Weights of a small GPT-style language model, trained from scratch on English Wikipedia: 2.69M parameters.
Each number is 500 + 40 x the weight over its row's rms, rounded and kept within 0 to 999. Layers, rows and columns count from 0. Numbers have three digits each. The size before them is the row's rms in percent of the matrix's.

# layer 3 MLP down (transposed), 512x128, rms 0.0799, rows 332-357, columns 0-127
090:484547497482511525451523524521508448493447526536511545483521527549526514515539453533549483466494504518483493553444503631486474471515480524498496534489506463495494459540464559534466474553483415445531465515410513429511477523555577534430491520494487512476416467549465518483373509529524458543423507445545599548508457544468515501475542462453518515511531431554523539498485518507521486538432
094:455499488458490486536567448489507489526413463494497459469561458500572458455573518405490506545493459495480511564466521527475471551503473438519460531528523508512526514499503510572513462452471471488508461485502460461538466449466525560586549497509471524481515498531604500469522582532530579519456489530492517452439553575517547469433407496517523572514525462535557464529424483510479512508548
110:489445540433502518501499502542554480511556505476484552449582464455465474483480533453454432590568564480543516546454447453483557471477439492520527519499526487540501470466529478551546508494550481464572568482556516454471443535528458540505524533447534452463577425562481528496489476489491494583496511470523577522486573510499478488467426524484472444555432535462573478479513502535514519464476
112:453488468509492536502556540502514491540516551482432543484418491547464520490536532479565499438552575548420508508426413507464475565464523451433526553457487452493512490509493496548564521527505494516543490441440462424547551478507552503513453496446471489516519451438492539506461512531412506467493548461487532542526529493514526545523518496510532507499495531464492548480537490646484456435450
089:525473505414497492443492519521550472469530537479551457511480539496451516453431529499377561503466495464582505537530469495504543447524567512473493504462498536495518461464546482528492628559499456523540487463505551460467486484473505514519518516405499486507524485497576490541542466515491517465488524504485545520553494448513387452601484487488520521485519515534501464443438486447556429562502
078:440496445524503474450532491500441531477586456550502538463545531564455547517438457502508502484595542466523459515500493560501526511409530435516514521469533490565508500491490565474574480508508489503568487480460404406497537532564492484579504474519506430461511475530522481551580457542452451449474509533439503520475472562470480510437473564516446475461528468503499536532505535548515549482502
086:437440525513408522425508543461523432508518572490485484574421450476541546501465498512468535484466510535481455480508492436544466541527472515507467508603467538444492596503451497453582484502490503518556502456431473523575513454477490517457517498479507540559508545414484553497531557506559541444466441466492499564452478509500484487540489449571505554523490501494478518524448494505533453556522
091:472635529504538477487553564444453459546549531475512470539408504506607566468451493476506504531539557440502441506474497526540547474463498460526485510530476475438528487513545501458496470488488500489460436425471405458509499552528519495446525483545460511514475570492471465499447515497517558522430567502462506543501483524460564460531411499501546550553505497522479518517517519524473452442525
097:502386536459493523530539532480477460460500602430482523543565491479471548541487481489462491531534390529490492445626505462496566563499512523494484549520508500525515554552459476521465485447558468478466446435518495511498462472473430496506551505537437498542467497417511542472477541516471484576471447547537513507480482440511559589488545440516522519496542457497479528535519469503500517485482
103:487444475466549483469443485481514513557457504523527487437482516517594495445532512524514545427540525551529505497521456498477507461493496495515445495465499514478499466481522504519600431531542508504515564521532545462415500470467576562493494480550504471519512525488450498548481537547490532582515532506522498510531459458497565466493486461452477533471398551475522514512498461618395465486616
100:518542573487335477515476562519525499471467494465568506466581496474465564464493473538505518555468520449522481467507488513432499480519526596490499484530480462485485481543474535517477536517497432526490502477541480431502423557478453505529499538583574544517490494550454546512523438485559414518531517568476437501502530510473508408494503500494491454454499515505492459487554518547572495503466
097:487409512542488523497433472513588495521415520430454549468496442493490446526492574492472568530442437533523475486522457533481508505549465608490525451464555480526522469545488448508433524561538477506551540507507475485558471495508475464508461525512481527499537527477450512443497505486543555432490516489517464519442560513387471546482577576476509502435570504484453537484461499475505547498505
115:499468482488498488544508479514544514545534584444470499477516485451567431449599494500486453491474501552523496486523455438486483502394509492513540565518481547463530436549428603459441521489513471526468566558471540565528468511520522535475504475479495467509530495430483530454559525473474515489479518486498499506516520465496525445473507502468485486490609537502597509540428498557450398531513
138:493443424518516490533553565543442544562441501543500485490566499465481429483504497462445469559511505495437515484494445512481497521508462582496437405462464462505522495468543508414525512611432482521463499545534470524504542536489435396520522542473463499514488535554470497471499550455533431496447454582470512473459530533488529476478470511521538457564456524533487561527533518492471542523517
110:483558512486503536469542529436549530466505437455436517557530519490526543543497537474551506475494520525485577520583542486463528433454431458508507561501505506494448427530512571500458503512475497520493498590540411469497465447508538498482567570489540437597497519475511402488495487488531508503552466490424486462492490506528476410505474446496471509496519497562576531492453452434502493478550
104:619417505487486498543465531502509470504502561484493543533450524549546498500459541498565477541479438553467538461446458480514477424571478574498585467508515487490477413465436458460520493494497510504500543478509551497549552514417512465535464501454550506541481514462604511527439501482478553477484514444484574420556476488509494508518452474489499481484484578496509589432535479509518474498498
118:503536463544510498525641530484441492528592467497518541536478498492525564515400495497526425528560546446454467514466437460491500520483494476519519560491456496437512462566513384508508513454541546472471481425456473476485502524525565510472489469510467526501466508470514453496495523494520563543434498528482463483518488495429560494595431456519550534482473498491527507511498469580522485461555
117:512437504507523536516480556492412480502457497588397555495428494524504540519496495505417496484473593488484483525456481522472528538573583529503486576530527476464493473462478523479501482524437524492536451502471472465533460500492526519584506510509538440504459443473537546486445450512462465501496533465432507544481515498492501435495520470620486485539564467565482589538572493515521446491471
108:508465540489537491527525469415443493487485484468477514488502500561542495493438571489487571450455477513452464436511504519534486457557516515436450573546566477486490518528531467477502532534467475531543539549498521465494521532509519504553454471503548479522383513517553435539486524367486410570553491445518465482559571494484451544480453506524434489473509555485492529466552504524540547527455
112:491503510455472524439440588507561508523521582442503469518425564523546556513461481537489455498466494448509497522454456576481485475525510511524515520465508523424518556469517463532524491584519536506494497467488567465501517541525487486431481521553493502536444515415525572483511451405416472468537543454509545531486529495483426503541526522504530481465447498506449460433515480623492525471467
118:485556455477486488524543658470450508493481502505484461516501529377511519528442583500459496506540527517459512498431563528557481494461524504474529537438477470472504525460493528512508513533531481488556491479456457421511562558543515463540416496476426444541494489455503456583527495525418535438495501469433510529500500456495521504579492545515506469492499529537467512567499483486477482435533
109:456548516438563475468590551461453505531525427510558526516467491423553490525459491505480486542481526464542486508581523538504505455478439513543539475477490437459490588540560463530525462529538486464495518491470406473565461552537529540467531484513518490512506433529523392604462555494493504507497490444567529543502461571491505506562480533488493485539492461532513510445495471469437456529531
110:519490519502396506470451520473471512519506494486475467476479446533506533496587515515543492478566579524494481504559478469455489563457468532479479477405496547506489527522544516554580485463490546523529483514460440502551504502459528513509453490439475489511558530520463553535427434528471496494437477464485520422490566540553509468521576451523505527457497538494565513514573536614449424442482
105:546470436520537518505555474442570525460526488543571507488440512484512508432516495508462516476478525450541525479565514552476527526466425565471448528519505483566503530530554556422470481558482510507528456534516444517488460479456525403507504486514557473483536454492506529588488474595426538415444506535490579475464555493453573434560474512524497520459498506533494519485489518431454482492506
100:530511461484537477521543468550560510511494544519527462449492504476525426488531561520439525478582559478487484513455484505506479476393503502489412537495474483530543501518547544537544546451483529489581463536491509499545439528540451554485486569423478536483482420449442533491542440556485515474430493437517525497489542507568461458543547577494485448474467469474602506472454484498543467536481
068:500504482436470504479501519430514545548498528448560533517448467484448543543459551521557497563512539509461494487392492486505454488466507538459548448468490484552459478508532550544516552459537507523543505497581523462511432480497560479533501506462430586562478494438531537523526497381522491588449490532511466485481557500415566477559495533516497502457492543500513548470501469519462530428449
# layer 3 MLP up, 512x128, rms 0.117, rows 333-357, columns 0-127
091:469451501431536483544534502468463484483444573594495543503502553437554542460510506513506518534456487505494481490480503446554510481540461499539561474525494524565528519516510511472502506502444465496461489592487474521436554517481486402553516527460475535524471512530466406396528556534464505545495464521421490567512445414495471468433515523508430474479554547518468445444492498500564549478521
110:502567499507442479493485473433494491506525412452473528495543556498507475529441520491549476451523473452556482502367564504499517494469500432568504504473499561462537442437446429472439526402497555494499537553541470521490492474524515456526521489482493494527430467537583462450525487493526560442573517519513451494532482484500507490471521524582558472479556574497473459493484530541458557483483
101:552477476477525475455545467477508490456526533556566493490542472517481431480606455536519521525462447497543473462549492411539524527525501517451463473452502535615483463550499504477464492508471588522381513472503554638474488524511446496479458446528501509539439573492468455509532499495530521547492493517517418471495499485495476453500457465510483421519517486542529466520502531476532537506448
082:533551513448524481481472463501526507480452500582494507506509468518446514506530474523526447445456447522572524511487516534422452507501500532524464534518498563559434532578457457521497411481469495491481531431503534615424433501454510591509483495574510505555504477520523498549584450480460456549556534580538482495456496522495480478497431513475547482455484446485492503523485515506470550430434
084:608547533498565519483544472499559486488504514503501507544488469471524442447609535553517469492501388550468539481530456481489542492518530513478501517489507548538441554489537482443514506519468498500404528492540579619491456452486485484462485487406415504532506476470507473493498493456495432565541492474494468517512515500448521500520510472467449539504487546505487452466515545418521407516519
101:517459483567436522534466514551498522567469417567515518495446460523507460543460498454464516530437464565462449497496482514521485475526443506473459518520543510444499517501592376473450413577439499491523481505534455545505512494502527534462499507536455498528485465448521543466525518420496482488536477545471464492524460508415573544528477491508486471508515473591568462508496498553435486555558
087:529520491561497523490506496481559496495527415561588494494482479509450419509448515494529627503446445564504475493503582539490461525489460479465447475492513442534482516494536443526491495484507534501531512468463438556533471518504556569445511456502430456534435500427521476443525561425549502554581516534533510487487447516434503495480476459487473472529522495554499441603544504496490524488519
103:514404460454438475442495499447447464510477545488448511489527558525499585507513439459496495529504522525521496506484456388478527530483499459488540503498541482489522537513505518440513450471441539493542526500515410529474504429475542412546534547460504501548551565528584544443492485490446485426525496543472523503518437467522568515410530487602475507479498531511458483492553496501478526440548
102:576509490506479487462513466532526492483407532462517526500539511465481443492582508480478525465489471466462527482577561449526523531496459387463469453505545459579515480574429531424459545489568576496465466511505528529523498415512506466492468471515488566528536530496455507500564458573491505536519519505501490463545503517558458467454481445444449537469516500435512497514467519416425502440519
107:530519535569403510502512517522461485581470410498493534400541499472491558423496519468493513488443488504545521440546580522489425497506504470516446527437496493449511456474473505488471523517547498498493503524453501514480497508478394480522486511480528577525525504542636504491488454425529464477481460533519460431541516493561526545540475538528557479467512564484519496435442480518489451544527
104:470477535419477505513434503523594445481448543490435526470486529445520416512505518503542550581448453545485480487455569499487478517503444465506477597531483486571492490522486524510536470479503462520504520475533440568495507490530451472535508504533474497517410494534476457505515500476559516508525538453485507538456527472488414537515477583599467437453475497542435459490447517464533459409533
104:483464509543455528559515488550548519522521462471496560457500489505505483505472575457597505463490466529458544472474510484541558479450477501437521566489437514431493563508494533542512481549539448513462507487444509521427574426436515454436520450530492466529535475416513531379566594506459482481480533471503436515487444495494537474503501533494500466501559532502528453564484489550502430463503
117:499546584494449512447442428451573481448493461396514543485481524480508535556489505544572572402467478491562501491507586476519434462444502452481530559511508538560485464520482469573491486433554510511525439496467485546516480455485460537477451456528493529514511475433498456516514481538485493525538534453515518485513474443564468498493503547543461550451520437522474435511437512491493456490566
094:536463578471484489482506492531567490498469488461500571476535495481469506513464598520502544468483441509444475483519577466539451452407471440481507561484456513540501512584469495424433482470533528497508481501560431526487523475444536516439504511501514518588498537491584431460489510480519492477554486518540463451511498468520527406417524519477512506473486422526504450506434527425430476488504
113:494461456444452499515469430491468499496409542469577517501548532488575477549477465511491495518544457500422430468448443493518450492496536500505552544605527540527522503492539457461479491521538484488495415489564498553479482523492377478490450502440441499530508583531512531450472531404510453491461573506486528462533449492540551518500477447499495464524579508525511502526499469497554499475550
098:539557466539510485484492530499534503445506426562601516501513455502540451500480472429544563524452389607480473489465545493506434573511452532470542522517520493556491507541505391508470441485586511512498535496506488514502498473507477517489545461515523512520421527479498492462540555452507531551576554522510404489489498547462469481472452458471455476532512485517537442552512473462486563509525
104:479466424481520473452469497448520494515507484531521489432568483466557524473513501453473509510523471521542540508543521478509531481557428388513500459473516436455517516458480437596502476403484521485454501564507522558434529516482506494527595499480510477562493540543562474462516480548494478460616550495499510549512512449456505493495565490514514473443518553503466392477538498517525569536510
114:500463500470538540434535493523510454461479565470493519505539490437488519451498541450574557479502461498447534488587490546512455503465470518495444472557494500524514484489533500504482523505501537511452521470419524552477542470514506471433559492474541469533509532490551425530548513513535479483542581453552492435470414428587464547529507494455460420484595475481562508493431453398499514510504
093:485447437550532492481499492467456482509454541464496458451559559498459477477508560486516545452505476573452496475555515417525524525505523436449507409532520536556518515563450502457505510484489499483483521527536433526521526500510478454497551490395505482551510517531549473463548481541548530560507584471541470468505506436465586496425499512510512526482546534465479475521502501449548593438603
101:488431516487512475405436467480484490473519570536496505532539481574490475475503505552530549533492447552472509489518531461488512404499497441511454449534442540614528527524539494524511514428518517523489534492465502662425498531497519482433473518478476547540490501553477463440470545505502499595540443502479507494462501449461490487471538490467494479513523478485493414542566517486542553488498
107:535534514453508489495486556499525521506445531499458519498531482588504438487423492543547469490476503517517522450499575492537473460436483406516569539494454455506561597528445557443432459524505561531528537545526478525498502478509584472483448532480467496535458484568472473522512541502489442476512499501471480520468484423597488539402522535463464523415527504484426472480460530469461511459472
107:542469462501534471476579484535484499499525475476551502516522431528373455454563528530467480479544485561482492443544507442537521505469509512456452533546484516545526503529533490439394549436535603513414484442458521550445512513483505513494477476519486517529525520509504493542594459548508455494490477455503409434510532507512478466483534450444511495511557393524543497448497504486520484532511
094:526521551494513521471474470509562524452488481489507540516535466476475443525525515549564619487413446567576499479473576462476499526483497549463539519515466529597458497472466462513514436445481500488495507544454463494509495468467451509574450491554497487514452479449520416496516452478486510560554520492526477573491494486481467497440530537476530505474570398474475433451498497535510480472606
095:550532560549496519560498549489528473523501499441517574435554596501469493433517566500509491484479471494512554487438495433520540549495515486347540510438497530513461491432553508460450522517442473486451528442530539469523518454493384447512472458457461527506509501440514522450449533429517456557500466448523435473486489531521542521502501486508475461515477529505480467522498522498500425483539
095:555489521443459500474511451472553499488499471578561511441525466493505485512535504574529492527488434489581442489462504388547515494518464532479554434475504462572522521523513499486502449478606425499466498516475485514412442519491398410536531500543538500524451572452568461491453529447488480507500558505524515560535521484515528499474510498486568490467553476495465431442516488486508496471523